From a checkpoint of a small transformer trained on Wikipedia.
Architecture: learned and rotary positions, untied embeddings.
Each number is 128 + 32 x the weight over its row's rms, rounded and kept within 0 to 255. Layers, rows and columns count from 0. Numbers have three digits each. The size before them is the row's rms in percent of the matrix's.

# layer 2 attention key, 320x160, rms 0.268, rows 49-95, columns 80-159
051:189131080113143130153157138137197145142135110102088118166176169059097151129147145160119144117055121144119128179153191155158136099164148121132117077100104099131136161125088130153129086183187102084079126140140146099122106132136085144125073135
061:168164070103105118104094108139147144180116110094095166120186135074133129090136170160131094185138089117118138192157139122143154157164188130164174111108146131183118135096144159149128102187158111103150071170095118149089141178128139142073157164
041:127125058156149149172188157102147122112140185094095121148150148129150159142141173080157166087109117142077094153132141158163177163107145123071101092137059143111114168132174148105098131178133166123104121158104098075111130141125054113101099120
064:109175114145097137078153130160133125097109131112089107181138116108121169164115183048101161169142142164175177185163144162132155136087143112089100083133141170181172087136164076150109154129142120177095110122081118069113049153136130133155086132
051:112120149130092082088098125128105154140155120125140145105078127133091131070077104130096124116147136083158142079120137128107159116153171122115131166129171170201143150129120135128079090125150117101151136104140184205177118115134238150146157091
090:104119060114143122156201130131141143152120120106149064172194111186122162080145104120145124118072107111096097107091163145150192140156136126190108155147115155099103122116147112069104112133060090091175130124105117119105163154159124139132140111
053:133092106170109096181094132152136158137099085137120112167126092130171138132079119122171159138123097118056129134177105174130134109106119124161152120172074063122160152083160120127077124133087115101189167138117123112100213098087158094140168153
058:139089064160133125110134125142176127147116194150124151150162103136147145172085141084119155097176098121114156098102142115137132141182157158120138133122161178112153143125129121190100111096118121091102155138153107128144130064075120136125123099
070:087124049085094141122084078133153092117099111072109099167145128130152121157128150125131153108126037121098160185108153158076137131101170122135180125113153170144123157115170091131183141100128119074133121152089095079074155128070146157165148113
055:207109137118115145163174158072158166096149180143175124123178128126098144130159120075137084102129123097104133119150131140137169115194134130124133179175125167159143154107187115097102091155089141078147088137172176136134142100123139122138091113
059:148150170113116180181123160114169144165069103156132149124128091181097156137139126105143094106145160167125070068128099118109091126143137180111174148138140139122147118125133084083116129121171150167093111220131080129158145115121086124067103119
065:167108198146128127144105149122089168111097064125155122153074106136130119084151123187118097096105214142123088111148083146093092088160113176147105140131073064084169102090149145089086126194161149172124121118155124153139157116129081126097066173
040:108150165111150121103142126144158056109114111121118117181067110142177047143107082164138120126136149166143132132125072188094060129068114135121154078103105083160121104152100090138107131151163155203092142160102139098162116151148082128114139158
064:128063167142152109201129183121109221153131050098121175106129129128099116116165072204099162113093171122169121123085098088133165102086133174088109100084097092119106162131048166123136154093134109116111097123163120095134138168138095147138168145
042:144154159189154154134149110144168125168106168168123152081105112139128153166127152122132086142182173134096142122161128148169030165130139134099165119123133130072155087168122134155089133105140209175152143160153130149137089096112109062045163166
100:144097156122120118169167115135172074122085077162105142112169129119093086116115088113122117093062062163082101118143137177119108123138152098118144022130138121131132095165100097161193118119137122164112125134100102172145103079150100165186124167
094:173085110115129147093103129089116134127122118100151170134107151165106088134098112113169117194124123134107088118127112172084122144092111056150146062175105099125156151151110137151119115145160135154140159147127073090079111172115140193158160149
102:159110177148197096174158128156143089144147104179102119128124111096101127104144124122083150085094102143134112094049096154099093125166125153142114138121107154141074162182106093155126093113142155164136151179143075119162048092228083111131141086
096:148145054134128146108166098104118153129117152131197100160181156118094110145080146066106164177163157119095189161151106139159164095103117176100091169095142105131112175052127136128128152117138125088127070136160122148130131160147129138153143138
100:104106080112125095156194148173100154106072095039151185151140202124127163117170094115170125074096114112155109137149138124082113180132161117161134135115130132088206126101149185113127137127074097116106117141156151113107139165075122085138090125
114:110133142172160141166098106147116161138186129135080145130112163089150108100090121116179107205105175119109097096146106136046090117141187093137090094180127174124118082129114107116091074172127105171098133092144118136052078151144121037128136123
116:074101139101155121151133076153142155137131153103162100155099161111099184118121089133155113130081176077043128089110137106092121149157116136083088121214098129094145122149126161076136126121063113094100074104172094098119150156184022106140100138
107:083114109111165057119161126154142148114152164125089097183075121149121149147137127096136123107144204107152134133144062122149138117107179147128108149132131117184113095125144187108151096076123151098099087058143174144139112108066183077124078162
113:167110112132140120127130093117108109104110172165107077093057099138093101183107180110129144110111113132133203111158164104121130126167141119131161119087152127088148088188169081089109092175082154147099098106159113204127155135107120176135098097
119:109121178127077088107091199123146148140135091168098134116107137139121143153047125144142178137183066153206151125194142121149172084122116088109149152099139130189111145130139079126127109051140146128133100130155113147185132070131136149141172069
113:029103133113085160129123111136159114147130161083168088151126062082113119122154103139133189181115130127104145108090151143138132117143168094048099111148134157107072173115132141170208095130150160121140154173135092165108120152132115113128129128
120:142094177147123129198120147146110134128171079148128116080100133162121140100177146111136118107162162119121109167165160167112114155129093155137053110073126143173175116091127127040149099131157095106098076115110126062153156181136116080159136083
123:188137084106067186156151119102136144108151145120083103177136094189107110151168148124126123167158132113141138131158066119163105125050117162064095086094118160141115086113140085144107102148082145131186108138147156147122096100141119163126127145
125:166078154136165097136102170128112144149104134130103072071107112137089089132101147138153144135126150159102144109088131177134121150094109096179110165175133022165082128051144133139071107164134098119164142137182125129167115099116080109179138163
107:110107054158126139110141087150120143137147173158135168102156134099166163166124134124150070117134090124103130176114126129083082094138165133152162112131120160129092116089121166167110103090103161140130102165142220147118100090099082154094142157
118:133150132156142131115088129154105146153189168129030106136153087157133131146138117143185149124107126203159104111138158110155090139131106159057170105083116156091151135074097129129164172096138103099146172160127118126064110130138143126113170092
086:175126109122095130122136125127079159047110141178212148155170121115151109068097133091138143143110104171112157100197173170167178059044171095133198106127161144150140101140182125145098115136069146149096130136108119114117196127123108141159102165
089:144122045132141139093126126105123179119137142093178086205150115161130140174120077150090114189053165119149173174162137120140111194116089162095107164129119197156118166143118110112132128068126128136161100173110144101129163148133167110099144102
091:152169069117156109121098124060119156086153085159103091122099123124048135094130104105099079105041177140155150113181130097100107130112093190085133108126106126112090193136111110103113089159128122143173112120134174129145136066131151115095117087
087:125143074106107109139116129115115136090166097181134139185178066126107173065171126159152088126154171126159143102142193131126067118123082150051095131118134124160137141059169164151168102096137140143159097103117108137122117154144064118111094150
100:139123140127106135123126136118162108081066122139078124072098181118105132127135131110115170132129126129137104148099144110141135143204139095138200131072153104149156138141120108117104123138116132132116161080131143137127136129170108123133183113
100:140103131138104173101074101124114097133108134158117122098129171119118109148142127208150163122131081140163076149125161142160114203104097040130156121178107042131175077125132155115143162128098122115165141104170084128168189149097101092106168119
109:077082159143143127115131103113108191159146131135168176062121112128165067059127134186157107116154126129141110102115160149109132079101061158117095079076122124114096186075133110155169075166119130088111118137125122095123128140134110165113083104
109:145156094104119087054081097087105049159108150187194108149175101127166139143131158105218205136123096156152171174196169080149154145104132148131127132142116125126150114086144133125104149104125129141088108142123166124174160121077106118149157098
107:114087117155130147148144123091113123153158241098174138150170202212134149095147131145119139053142129092131170111108160057092155193167080120095176123148125167102111128105100114065142127077181084105146129166145087140109112100130107115134121083
111:084121130103125114081133110062109158126075126121129180077162111135173145165108159115074138038169199107107120129119062084130145116119119078102150165132173133131111117170125131104091106078168164137112142116131093159150090087098131171166128121
113:172082141166090081103197139082138145060119128083085147113202164153114095138125148149075148054098155117133130153086108165077082135134178078135127132145097139096170170172128191056119081139113182094081178065120117111117141115152110113110163127
110:086150111168119145214136101085115115088110152121122110188123123139116195161140160168139089118129136183094103101156166130121122147127182183136113186074113101119116135088146093091155179145139091125146111110140102092139138145147134128167078108
113:124158129123140150161108087106118159156161136188137108100129106181114134082150125149169113141149170118121121180166121150103141148116120162132124122148161093047138123125090102012124127146124131121145119077145142105080160164168172099116100133
114:135134117148105159104104113116089158100136168058079178147177110133175121106146145040151135045141134087165180144095092091144115140116188096138126096087114130111138191129162166137102143093154126178110145097093172107118138112144175125130191166
105:162109116132131118152133149070099169152124109139145121171168109065115107164174124145126156145105109184091032178157137084102079126109100153201156097148111169126084148140104150187120154142136164130144171132190142194150095118098160115128110184
107:109078158081138115081185128103125111133090105091121158101093138139191112114180119118120105136144108090094112159126133147153098137127144136094108149046134102101125081147147196126111111162185133143189153132083170166133146165096086186109095161
# layer 2 attention query, 320x160, rms 0.262, rows 50-95, columns 80-159
053:060155142081148174121123096126144143113114133098085162201142146150098207167136146114100057143148154119129091201161116070087108113124129168120201123081126127145112180123177153132158134096168106180142194155103159075133130130112161061121120183
045:146114156135143155092184099070137181176115141176148180144149094160157241168153141102086102152149105106135122068106146173149076111136174105154123158116088108089118144107171163122135137087151166110184185154133093162152122083156130161112125096
064:088150096157046191064103116121103088122133097140128155071173167113188166156113140156134087156142103112107097145083168138076131131172144122192170108160170149131111139149126153157128151149173146156194085158099143173103137169116095104096093148
065:175093115126133149138157118072125152154051134139083069172122122155141164156133137092111133104066132174197149182109122122130169129098095159162192148130138161189085102003087130107096179143168135100091152135169106097094129178082081149123174096
080:159165123174199110163162145152166134148148083128139108121077143098125118144075075145128101101149148221158166161158091152148128093151116163056158084144117161154158117100122123127113158113123052140068158119151106131095150127153140123104104116
065:151100126151089056175160119108106162141079149116179109074115096067115194151092111110160132120113072160133145189137105168146141106093141067078100135119154149150116144102163114095182109062096111143105104167139111109176079163169153126114124076
075:088127079091117103194127171094121143115074173147092109126105131132088131135107128102084157131139116158094107101097171171119186191086109129125148178101145163166078143079066129181151091134141161149091129167191168087163086134095159111108173083
075:173135102072086086167147095112130136134090132150134156099105091101148192186100097158101081066147097161102149166153077154077144090112146117073096186151140139172098132132139120149169073084111051139127170137133129102161101095164146086177162116
072:078197165157149143114114146185102075123163113114183092111149153155096073092146160145119135165181146156097116121098153138117062159150150149138173073147134174127153135117089146113093169150145188127155146135160113131074177148085066101105108162
073:094114142093138120133117158164087193139149184132135117127181132090121082079152174066146108220144117123100138100141141146147119135101132099165112108123113179206118149136086163109116123139124168160142125152101179069122107144110145182115134042
073:137078192103155116100139123131063180145153160140093110136140120117122154081135175112166156170179092086114176071118153119155176129104120094123116126140087095094084140100170170115126164142124149163147126128116127103133114150127125152124100091
044:106106110064119100126147166154127164140148166123107113157143115126174150129122148129133112085079123147130165136159127127125161095089137041131097151124112083094135120155186122151136130093151087121123155131106159080175100165151164141140154115
067:151088175189168157057132106140112210139056134115114186114142143122058072072092128118145146128147145094165143069115087075138083099125117134136121071127148123111130097154115180090101140076121116165128065113057089148158151077136143135122095070
046:052107093113147112132092145125134087178155177112157126168130142141140149128165107123114152155078115117092101157126184141100135202097119147206166109116137155161137144160147127136169117156147185136125120139136201137117086191117153174122213073
128:142112126095129143172151184127161120064122169105168140107128156185176140123185155129072106163130135203144148135083122101111086175127161108095120140143103141175122188162180122123152098167125112088132068097146103086086131170150122122155112134
096:136148119082145108129159195136152079077109093135187128134129132163174116091133135158061073128060155169138112198050194140090125143117129123098103091156114098164130204128122129095124095112120133127158148090143181132130100087172107132119094098
113:086175157110148094126140164072073122112081130117128166100134122204190089085127140165129160152167144168103127178131140086156108119089079151106128125176078120157125148163130119087147113136067121056144107115114156057080126080136114154147065154
089:121112128183092126109089192119118123142094079157095103136160156115141143085161078174080111048096110119104110119135104118135130136182169132111151101177134087085191062148090134135106128142123114191149132103134099155130151125115144151105157158
101:146199092130177120141138103102154183085134135130124168057141139134077114121114117084138160167114069116149158148100131134058161135155119126056143140072157121146108146113094136113106054185161147157134117138137101131228151101153047097134183066
105:176160117179125155117192150099130097131172066115153123144181150146108169135066173081109121091096163131144113132191148114190183107104099171123125096078098186080120118140220085130078111139145101162114144134170168139144106088137120168159098146
105:114141106187159095111120111184175173108133054153117099151125135149133090101082137141137127150108164157190164142121130199082115164118155152106150118143126194139074111074100107058153132125121069169139137093063148119131100161118150066093174087
108:149110185111094147151150141142131122088145210074085161068147158147198135125132093135082136088061060121120112170167103115067144164154125096155111122144123124133108151115123088166197116084149184122111110174162058141162128127118085135135149108
117:109097141106127088146124127147162124127150180055063148154151128182097174151153130136137138155133108102174113119131158106158143147060158146163157090157090137125079137078123076088134119165106102143061113181096139135105098146094123148098108094
112:158126091143155130103179136108151099176088128103137122171162205183162164107152130157149135108116070108100154117126119130135091195120125100172115158149108119119104158147178113126117128131101178171118178144112123147109126106122113171135112107
097:131154110174142106131110160143110083106095063191163133100159118174145134173161133046146121136115195066110158174113124147174172097131094157187150102117137093146141107125125112152121105132100126148176164127117162087090102110128178103116121166
115:111201144157188118108173137180157138098135086106113148156114144146115140170122119126144110152110173135164169073149140136160057121138119085120093185151097129039110157131125169058105154131137083164161118104083117098125215119117096115122077131
120:115157118139129162148090171119113151117146139148142104103116089073147134099197136116160133174202172136113086129098099140173079127175101154135160090131171055101110066160164136117116169171135129137107126146174185116052120108175191135170152117
118:075136160088157089140141114148132065158097165156111174107073041107121176141155056152078172140154154127086071170191048080114142167120108178116071158166121124115139166202158106141099104139124143119127112099137168084113084090139137172098136144
101:041174126085105109118138153111078107066200149165125091069138133154142143200144157149131132095119103098121068113152139129108125141083162101126152096153120150179121132133202126216218140138070151123105081144140116091094127160124091138139134192
116:157092126144143124155108106205143124128126137106144156107152141139084134127171179085109150160128154110091152062116134156152127132094125074124130096116163089110123085173075193151078155098125168131066142158083137136093108144155135223159082121
090:130147131114079112049203089098100147150159121089167085127117094076083096189164089139142100142082112097082126058122120164142075164106159142139191144110115127135094154186156078102087148112137163140167082122085128220171155112112122087167120156
101:132142143144144076159108134166092135137085117157113118098140161091054114126100169168134119098082132086116131130082121117184162126169113119137185142176133107115158054095089118067102178111119102127124180154104156152177199110107130154107164107
090:136098144169134113141182144190117121131098107145090133145108119150111161119138128135120160131100108088094173113113089126146123083169160103139181129146113092099169065125102120112131119088105143092132128185139134152128167104124142133113212182
091:144102095127164099118071099177112120144093167161142124165128110063114093164096095176171124103106155103142113080111134137152163103144124075179169128138146161073123080145177091134077216171159119157158189143114169178151138121143155119146144120
103:113127090087098126125194129065157176114164098053160153156172174113185146165127165135146108106129148120148091200106170157154116171080145145107103159104107126108103099144103079089141092100138118132088126102146123130135114105132076141099122089
114:119103082056070082136161072133067116160144138112135076140124088127158121126157110145165106093138108121087084140123202127120101155071149171111118166090129106131136145102129115157176088125099137161108077083110187151051071115110189176142108094
106:154110106112172109065205156107169158149134136135119095161161107140132124227148157120175109202098198151096086162115171109135130190122072140112128175079127108170100171137134129082171121093117066151114116077119100050120127196139150115032115107
114:155099152169108190124175121192165146148166134144130097153159177162142114103189143129116117117115128175123075135153151135116146150167137100048113108171099139137105132112055083133111135166098109136142146146124109141172089127117112115148166141
111:117120061125101148117139080129144109075158074099132109131145093177047179151146145114166148144208110151106130058130134129179145130046092083148117134092105161137127088094091152156121156133112083082135106106118153103092138074193047103159125136
113:116150145150104171059133056197107083183103126148106095135163138137110117176139079151090135172120096090097126098156095147178175144113126169179143126098104109160084131113140107149141112107152118100140168104090140154160117143060120051104076114
112:121128075107098111089130132153110118138129149115089115123169058106143078109132117117156175093145074151118188133123154143129143113089076117115154131117139127102175139123136139155174126164192127084142104117103170080167086126122115149082106093
114:164154182161166103108078083100108152109132096118116161140157057151135138139186037149132121130145139081152122155117127164174089118121098068118156144089164162156086132131120100092134111089101153157131143156070149117080088153113113134119085110
122:132149124132150166134167150139165142088151121117094128186099079123124086156097116062159140134162102157171146063110157154151062069139159119107129141117140135139128111019137134137100105161146115116126066108131179082122080129129105168064107064
111:137171108142106195124146153165133145093099142117146144155142091091094157124156113113160170174158127105091073063144140167127107113111185113069091070105131124106144074074113117146157156089129140153097140124187137089153186176198126137156129176
109:167087176101074114104127128124092119136118125114095111103087084086108158089126152143064125195187124122106110214128087197203167185164119135107153171120099072096154121096121133117153118109042106119098094135118141066083113172139155180133165141
111:132140164161210144094149132160141150123124092146132116101129109145158121169130172104127136155137086131143081125142172158048113098162138111136146119149102061138090120195119103065158150130095196060148080141139085124136100163127149065097117132
# layer 2 attention value, 320x160, rms 0.233, rows 32-71, columns 80-159
084:123133093086157136122127187085141172121127106097091144196112077148109096158105134131123144203150149078116124077128139122083184088138140129153115124073187113185110145156125133132089120084120064087055156111149151129074175157105131076145138111
058:083165077122119140148207137152104103135141111110139092057100134114079093143126159036192136147120100147103104128183241116160151171155126152121094119135203100059136094109178109085158084184072134132146111120087110094129132074124092100094095132
059:099120113152122184197139133145093179126107139183122117130088152112115127102110138105171058089101156124153136088099100158162137138150135132137121148133150145091219121090103174136146125172137132161076167116132096112157137055148099118151095029
059:103138146120143052116142144124109131165161119113188079097216119136126136100138148117156177133104102115080112188162096137115090204108133059132170129141121122124105169149164103135127112134165129147161121156101143137073135247134169153116152117
079:097094099142149151141179113132120134137137139187168138114075109166159122121177135091111109162089128150090102076145091152149107168146147169155149114111165178124109118103092137147141137153125144169093151133152067122126118052093064106154109105
063:091130124079109131160150138162081178146137072061132126182168127114088169146092162105136142163108132128142169110125244070094143212118081110145126113125153075117213155136115141124098125101175200115124058177107094113130069164154153110127170131
061:141118093144098140100093106155142140081106165125140126186083127165146141082146091137118082105152139140144124113159147134141116104132147129194091199130156173206103140155152084176188092121110117092097157101081150148103166081063138107131123133
055:138075164121131116137129117153150150158101091118135109161120105117139164119103170136129131132137111093142155110150116130220164069109182089133089136106092118120139242165167095132093145101079153062164145103171142114137114088159133079130124181
062:083138149201158152121127125136158166134120062140085177108125104147096085062129147144140090148110100130182126192142078105136173095111132127156154146124180158138173162159175131127129099171110145112119158155102120076098112231094131146138134093
061:169123124119142172157087102156144142117104119128095199156098099118190198098093103128129115135148137133134089132135102121138145064120141150101097176160123098105139158138151096106115120135079076111114138089148145166108174072061104113150140138
068:140090136099127108148106076170046126122107148139144165148142106135139167066056117201094106128165182107118149108127074108188145107134141087141036119082107143121106202142106163147125135118080130143118153117177090168133124130114130131126161193
070:131133145125122083024150195116080120131085149164197136138128147140134097117112107143165133123156107090094103128098072143102097117136100139173169111079127136212116124121060168159133107188182094120110106138106161109116119162123183138134098103
073:150115113167143169134081125086112125160106120079166120184105107140111185112097134153161116096132113067100134137128119163152125182121147123137138112184110126159166153122123079151119101141071112147119132112146116152104102134077124097138093094
067:137148094165130165157086154138174110098113157142106108102093115153137041144156110124230148141179124162103139126140145107107143133163112072124149109151173138128142137174201138112216143156102101072186113113145147112083157193136141122132128097
070:142135166048160138138167137147079103108155126094134164121110229144124142199128102112124145114093133173109140122093142080070099154137041104141103123116076127102113102143162125144136056120123175176104137158105105120148126134199130170131185147
068:081106091078143161151140159142131158132089176066134080119183123183131159169135106111177116169121122154129134103143097132094094120091088099146136058111125143206059131172129191069162116157076086107105130134133090161141112156169169165193163151
070:130202098157156123004135138116133108113138110127095151111134178098124141134120115111138150190125121111143191096141103155099068125194121131157120110116107116223097094112132131117135121131132056110185102114120119128097078123103155124141160136
061:092098136135123152093159126142108163121084163074167080157140143192131147137123170114123122103143113104103091098090137110093090116124135133138153091074201184127105153158131155191212121127141104129103142143122090164075116153108122122178165164
078:103123120139139129115142086175104160167157142133055128067154138061082127089116168141117117159116184138150171126168109188139140152108195125138137091121143159136105117094136181088163191162112107136141105081127091155161093139168144112153119164
053:066127100115164162120151109173074098159132102163157158101136108112147095119145094083084147147091139144110104198168164104099134172112145144088120172164125091099108080101051095114107098138098128151139081125172078099168154130130131148151152131
081:137159103130125111143115204110195130165147099082124130152105172091115149178120093072177104097142108100128125101144181123114158126113109120031096157116139057108176139120171161094071211072138077165107117152112150092164140141167166112136116085
070:105085124091105145023137110145156135153121083142078160148172116126126155109098088126063181167107102128176144168153069085095119125128124157133123145098086144212093147168070154090105061080093186153113158136077123152106119182167145141130175148
064:103127123083158105088175148132104130118182097186096169111092133134109112090131083120131152173133122157106130139120188133118125194118101139097149155178174114103140104069099133089084108168133190147099113156101186072116130126147091178116125116
067:160104135108135156100110138077093128089164146176115114129124115133131096135117183160112162118112122116119142106105103154107111145182130099175132157112161202211156129074113092153131054130134198096092195158164222116061161129141078156118151129
061:127129127111125137130181135138103116127121195133140093091149116104206144203157107141077104089101128121103090177149139182091119130091162135123114160139118139144063103063149111153153143056167145166136132109191138157147203109126116180167168145
056:148106143068170112182131118113154162132182147142187094094132189164086079143124132104137169100092152143111091152079128136091138170121126121094149174142132141113106111114152135161101122172150136112105100135089141115180117126104146169096130087
083:188134099106126162133075132121149139118114129146169167162107143101104082068145111194121166119127168145120119133114101155075121096091178090142159161129158160182100159183116076095141119169129089089119100064114223170140122156090152127088096136
053:150086199141185128106094132135167143198116109162114136117140178102149121098100115137124110048162146152106090124080027118110124089103158125064167131130094114117153134099097153124113116156139067185122169124155133121161143141110153161142137102
066:163119131191089084073113083102196097145136137168127142135128156140091172103155140104121106081129148102120146069161149147196104111122165116109110055128103128126166098141123104125088137110099111148126136114142094116177065063163083091096064165
065:107123094109137114149160175153120115149143128127174162137081186122149211128096061099157068076160173133105125056092179123148111149134129125077072127132087084101170148155138123110107151094115050172099184172135082059152123127122158165149144125
068:102122120180106113089119064147145073158138159131106117083152106129126113130203120150118116108145066161116123167191113097104145103078141146105184088152098090118030101113120160132220103136098098159176119106124079142124163115171122137140105194
084:124069128094163165158124120117124098139091120107159156165111160155125164135090096097122142145105133094049094144072124143104142199129146148100108114101102111131149100125109101126062139105094123152100086152136079150148077114092091127145160125
093:121153191126101172091112115107102079099104093113124157110117144121117126154078141144097142138130105157166113155216087098104132086131144150178098144199167103132077142112122170152169102141096128085150142095133128192110120099118139192098087125
098:134124120157141137126155133094122080131161112120163133132186133119160065181123113118171104127129143108120109191125115084034138153089097135086091170102187157168139165133207148159100136199121169074141150192154060204114182180076189135117083081
091:082138061135120117128105049115121149142092078149093173171155158166161119064058124098044121149162171122069117113069084136144145120125182151109137120089093182080127120117124181108075160096177118102191093096123154115116155103123164112129122142
099:165083141142111129148127084170166189154148185173110073119108157117162153111112156160167136130130197097073137130171109114156103125130126150105097155183127104109167140136143113143132170194137102141145157175103146101125186118034074154089073060
101:161116123120112160104114160131113127152146095106120137128118153155158189141121152090155174122124125163129179150046149110183136120108109164150149080166084120136090113110133077131087167165107077175160115150090146093102070059116145148107160118
092:153100135114141129172105113165025189134099107102129189109114083117109101153121112171116109095087194152178117153094111117110210110080165137139136159099153143140098133103182121106140137078165149146140151105215112102115153087137160147149065098
098:110133079122131114167118086122064137118212094159129097112166114137103166160096103111099103117109146157122144142123213160130122134142141120100117133181152095149107148077123048129156082133117181131147180137137084143117098155147169107130154084
111:132151154148145197131153164147112097131125198144127084165142186085133156145124124100104092117069154136149135148138159125121183109081101127166095126132096115119131065086133138130071087110094098114137152105146137107165180119111195170133149123
# layer 2 attention output (transposed), 320x160, rms 0.161, rows 32-71, columns 80-159
076:069117130141110122129112138130142108149175149133130120023125177087162166108138139118145136123086154114148132199168117144189072117088092116084181159109125141183108081109145163179163078165138178171158118073171132130156157096130143112079148164
057:157117123156065116101095110123185146117153163149096129147106100135163128120139130183118186116195129128157113107148088133087133132115095144127126161150110103169157193107119158149092182166198146131114115175189130077131069203112158199141135115
057:140082146156101123107126121165146122121120074045147134080160124081161086138114184139108176128177089146159151133096159115122129124117212106132127096155091128123109086139077088120112140066124131132141079138121101104087146156049145151099132216
059:119136072116137136104100087138152132085141190185083145175068174140104139179128102145130142103090135124108055131109147153116192127129039159094110168120159121147120141089152157124137159164138138040119156083129100135182131091189118145127107099
076:177114127157079166086116133159119092066136110095107115125188095063160128145112183146152133102154090106168165105113202142086119105175139066170114145117068106102167101147132129125076144095148123161161092163098107185133124176073173128090120167
062:136150108159120113080089138046181099122092165147144086096136128155178141100172037138111093077125142174055114134081054128112125100132176113127114099174116142084070110143110162130138125168130116125115140117139137103138114130155102112135063104
059:091137175091155181140192130154090109189157096141163119109158099067120140137154124158145127162149169097130134121139182141159068179080119158121163056143101150099138162097123098125131157139120150192104100091125107104090140162148106145116170140
051:126192166109193114157153144139110118136191127164165149094125189144168121158130076086104116162096150150165125111075149106097085129114093138105180102122170110128085129200135087118192105162152113173130076139079149169116098131105124099140188116
063:152115117104123089158162169186124159116114119126127103113123173099135146194124161122098177125142095129105173125078165134141121154109152112099115153129134167084139129133138091150163213116157141135081093114126113145113135052159124077121098151
067:089163163147169094150164127166096112198189101172210157121124143134098081099172109167111163175072212097181148066142110104151067163126132144165128083153113147114114120180158094127111095125097147141121130105103149102125137173144123127126140149
065:103132149121150087148123179138166091139147135076178108125113168161171103190115133106102112121104090115161132116067142132094096128142132131152199070113153114177170085140118068069139111130157120096125100104094141200120184121131098129156148140
067:140069108087102147163101100108208152111145154082065072108119149089113170158128175109139093152119123146109114226105150182149161117099113069114143121122190141201140086103151149131134116094120127129110169071136070121173161088158078137112149148
069:146134161110168124187144112187160131119148098151158190064176128124182084110151077140114111178115156135142141128103109077116159127146130129126141079102152148091168093131165122107080111098123122123124155100099140110145164152141110180099163170
061:063127098147137074122180102138082146167158097134127117124155118077070158149129149132069175147138129065149093116178147162123125133095124173071153207128094167104111185100105087181072166174142151127071132090121130126146147149147112145100127128
064:114123117147090141121094103092154128142106195097157050075119071134113140098073106129116144126152148086117091140124098146121175137117134156136163120098148094171135105087132131089106165115168111101121145171145180144128108132138176183120092115
065:125122159092134095121105107145108104130171181096111125129117110107106160115110088119096115114092122063116100177081112139158184171115108150038159159117157141153159100079127111133094095114146107125196152094115158076139151124113113122057140059
076:147066133094099121150104136184144144090114164161096083127118114084126151166131190092187124143153137133124077175153129114143214136023114072087163157111204116202108145156135170133128112119121105156067132061186128111126152073129106135090126121
061:145161123140171202086123167147123049141178088188139133131174131114101154116199101141145103136189169117028134130110156168147120162125088143136141121134037151137120111120165134064040132116130146124130141149101083140142138151125088083073131160
079:129079150067173122110093194155104118083070104118153148185135120156115130170133135096133077099175031156089141150080136108123155139151135140088120134142112160163133150128115129137136091088138120131164087117132107088066121096059108092102153066
051:207123146112079109134146170117169154090089154143105125186121078177073157154137173173153134139131061131138167137116093107162150131185099149185101111140127070177185149130211177163162093137156114109123139105141132129111092137131152109094116111
078:064174085181174154107118082074100143136140116119151154089132122166055099090163108181083115122115150158141143125101066090153097140152166125073128109156091130075057138120086142156110078165141137128131121165156129070107119102163121121102133098
075:139128116070149112183132127127136142106103210102173068151067164141140106103150126143184101053113117136105121094090116156179119180057080101111113115125198122108147111064176125138177119167107115147132132110107144124126153092085114123111130092
065:131134106212072131138112134097171161115086168088151082120120167141099144116100139149125119067132061163202151110146097136084120067184187098225074139125101120092159114073149129138181196131165097084140170138131121139159107181152163144140082101
065:100078137138066149129112082130123120086135155068113121128082161112177118078119136116181146081132130154112136137190146147127148171062131146128098124121124076146095052085141130093136180160125124152172121092104074208162172128106182169144133156
064:118128134083151190100115140106097105189153103145107151195119107152024141087163133128179141128131148121120135116128155123180141161161073217102124105103116102173130146129154175124099060155131114098152130106095091106100086128163137135080164087
052:114175111186074099097124114118094148152052163129040160148143076114136165135116164167125117136143086101129102166186115130128150084115118129163105113130101106199160157116109132166145174095122135106166183120170127095156116143151146160145109105
082:089101181063177100144178113134101165163106121140123139154133099141093142147088096132155051142093071125151175159141129117158127108136116155148095086162102137145145087106158109157149113081088142136143131090149107069138166160181114137165178100
047:113158110132191143160145131165104152108124099107197181106142127153050134108185131127116134221123112093119152157141150131147130184171114125188130144116125163108079112170178117151103073069079136088148123119062109121124129107139111083099099159
067:141143152126148143171127125173111111076090091084127150084138107127183092135117106095125104134170097178126147131116121098074135101157148082161120133135149135091127143137076132103118152102101121210094109212102161157117111139073152126158154113
068:129179171210164172088113122136156141137128118102176134112193113129036085145201067137077126197129134105142118118102127113083136137168152090156166094157121171078097137134128160124090121123149134105140103161113132138141131149155108083109108119
075:139148114052171131142154127147107157120112123141159144154112101169119136129115105124141151151112158122142125124145146156162130181180057168118102173146165146137163179101149091135079093158096154139124135144091173111097070127120135138099147065
083:174183107196122126107092135104133133133125145129132110099133090157129104100170125210132105117120103154139173099125088084115122065193162110176123102134124101128171113139139162106097106127166131116133179151096137116172179189162135168106104142
094:165120150100137138063130127088151150126104134117182127108125148146174114086084113117125100120185150135134105135058169116161097107158111088075134119091117159115104160128106135132143163120208123135158125173155084149177088124187157036121182144
099:128179116119070103116157118101077112130116098060145137089156113131085142099176092110116112122170157144132176137092144157189126130138150121093062110119128062098115112120102134144115202078157112112149114074132179074201104097157085190065154130
108:155098170154119132165153194135160109160134111158079150151183087099080131140175135080156166105105140118103175149226191126109158106109106122133135103141152092225154104164153141129165097142136158075068162123171136146102134167141116144182118120
108:172074130137141122089141134153120088102154145105173094118203065186137130118113098126098145118128071133127190188144120140144112150118076138138148112208151100128152120109127177144108170111105082106147086072109101090144111128130144146150133175
105:053116151061219128163116110148137122162145161141153099151141140096165073142085128114134129096079124173124163095155128125105140134179182142190168136099139142129070069116136153119130120103165179121126097149127186192106129148113062119148127156
097:121153127164104097133202167142157111066121055198099088156144174106143159152098093080191086110128103168102191155177131121069129069098131116148122104136144161130130102140132160126126134065162110098108148134148077177151103119133075118140119130
100:113163078159082147139119142144127151179096113121188106157094149102151165141144108151132130107154177134156104161143120132099087086156113114115139118082142107081124135095101152099102171128083105115155110099083146058112174171175101121085182086
108:076109080121106181136091134128098140137101196151152158134129136146128148166131044173184135073117101119097117110163152114060125155109123137091119128122104189117090185096098150174156121142177083129120177138148146101160110128140000088093154123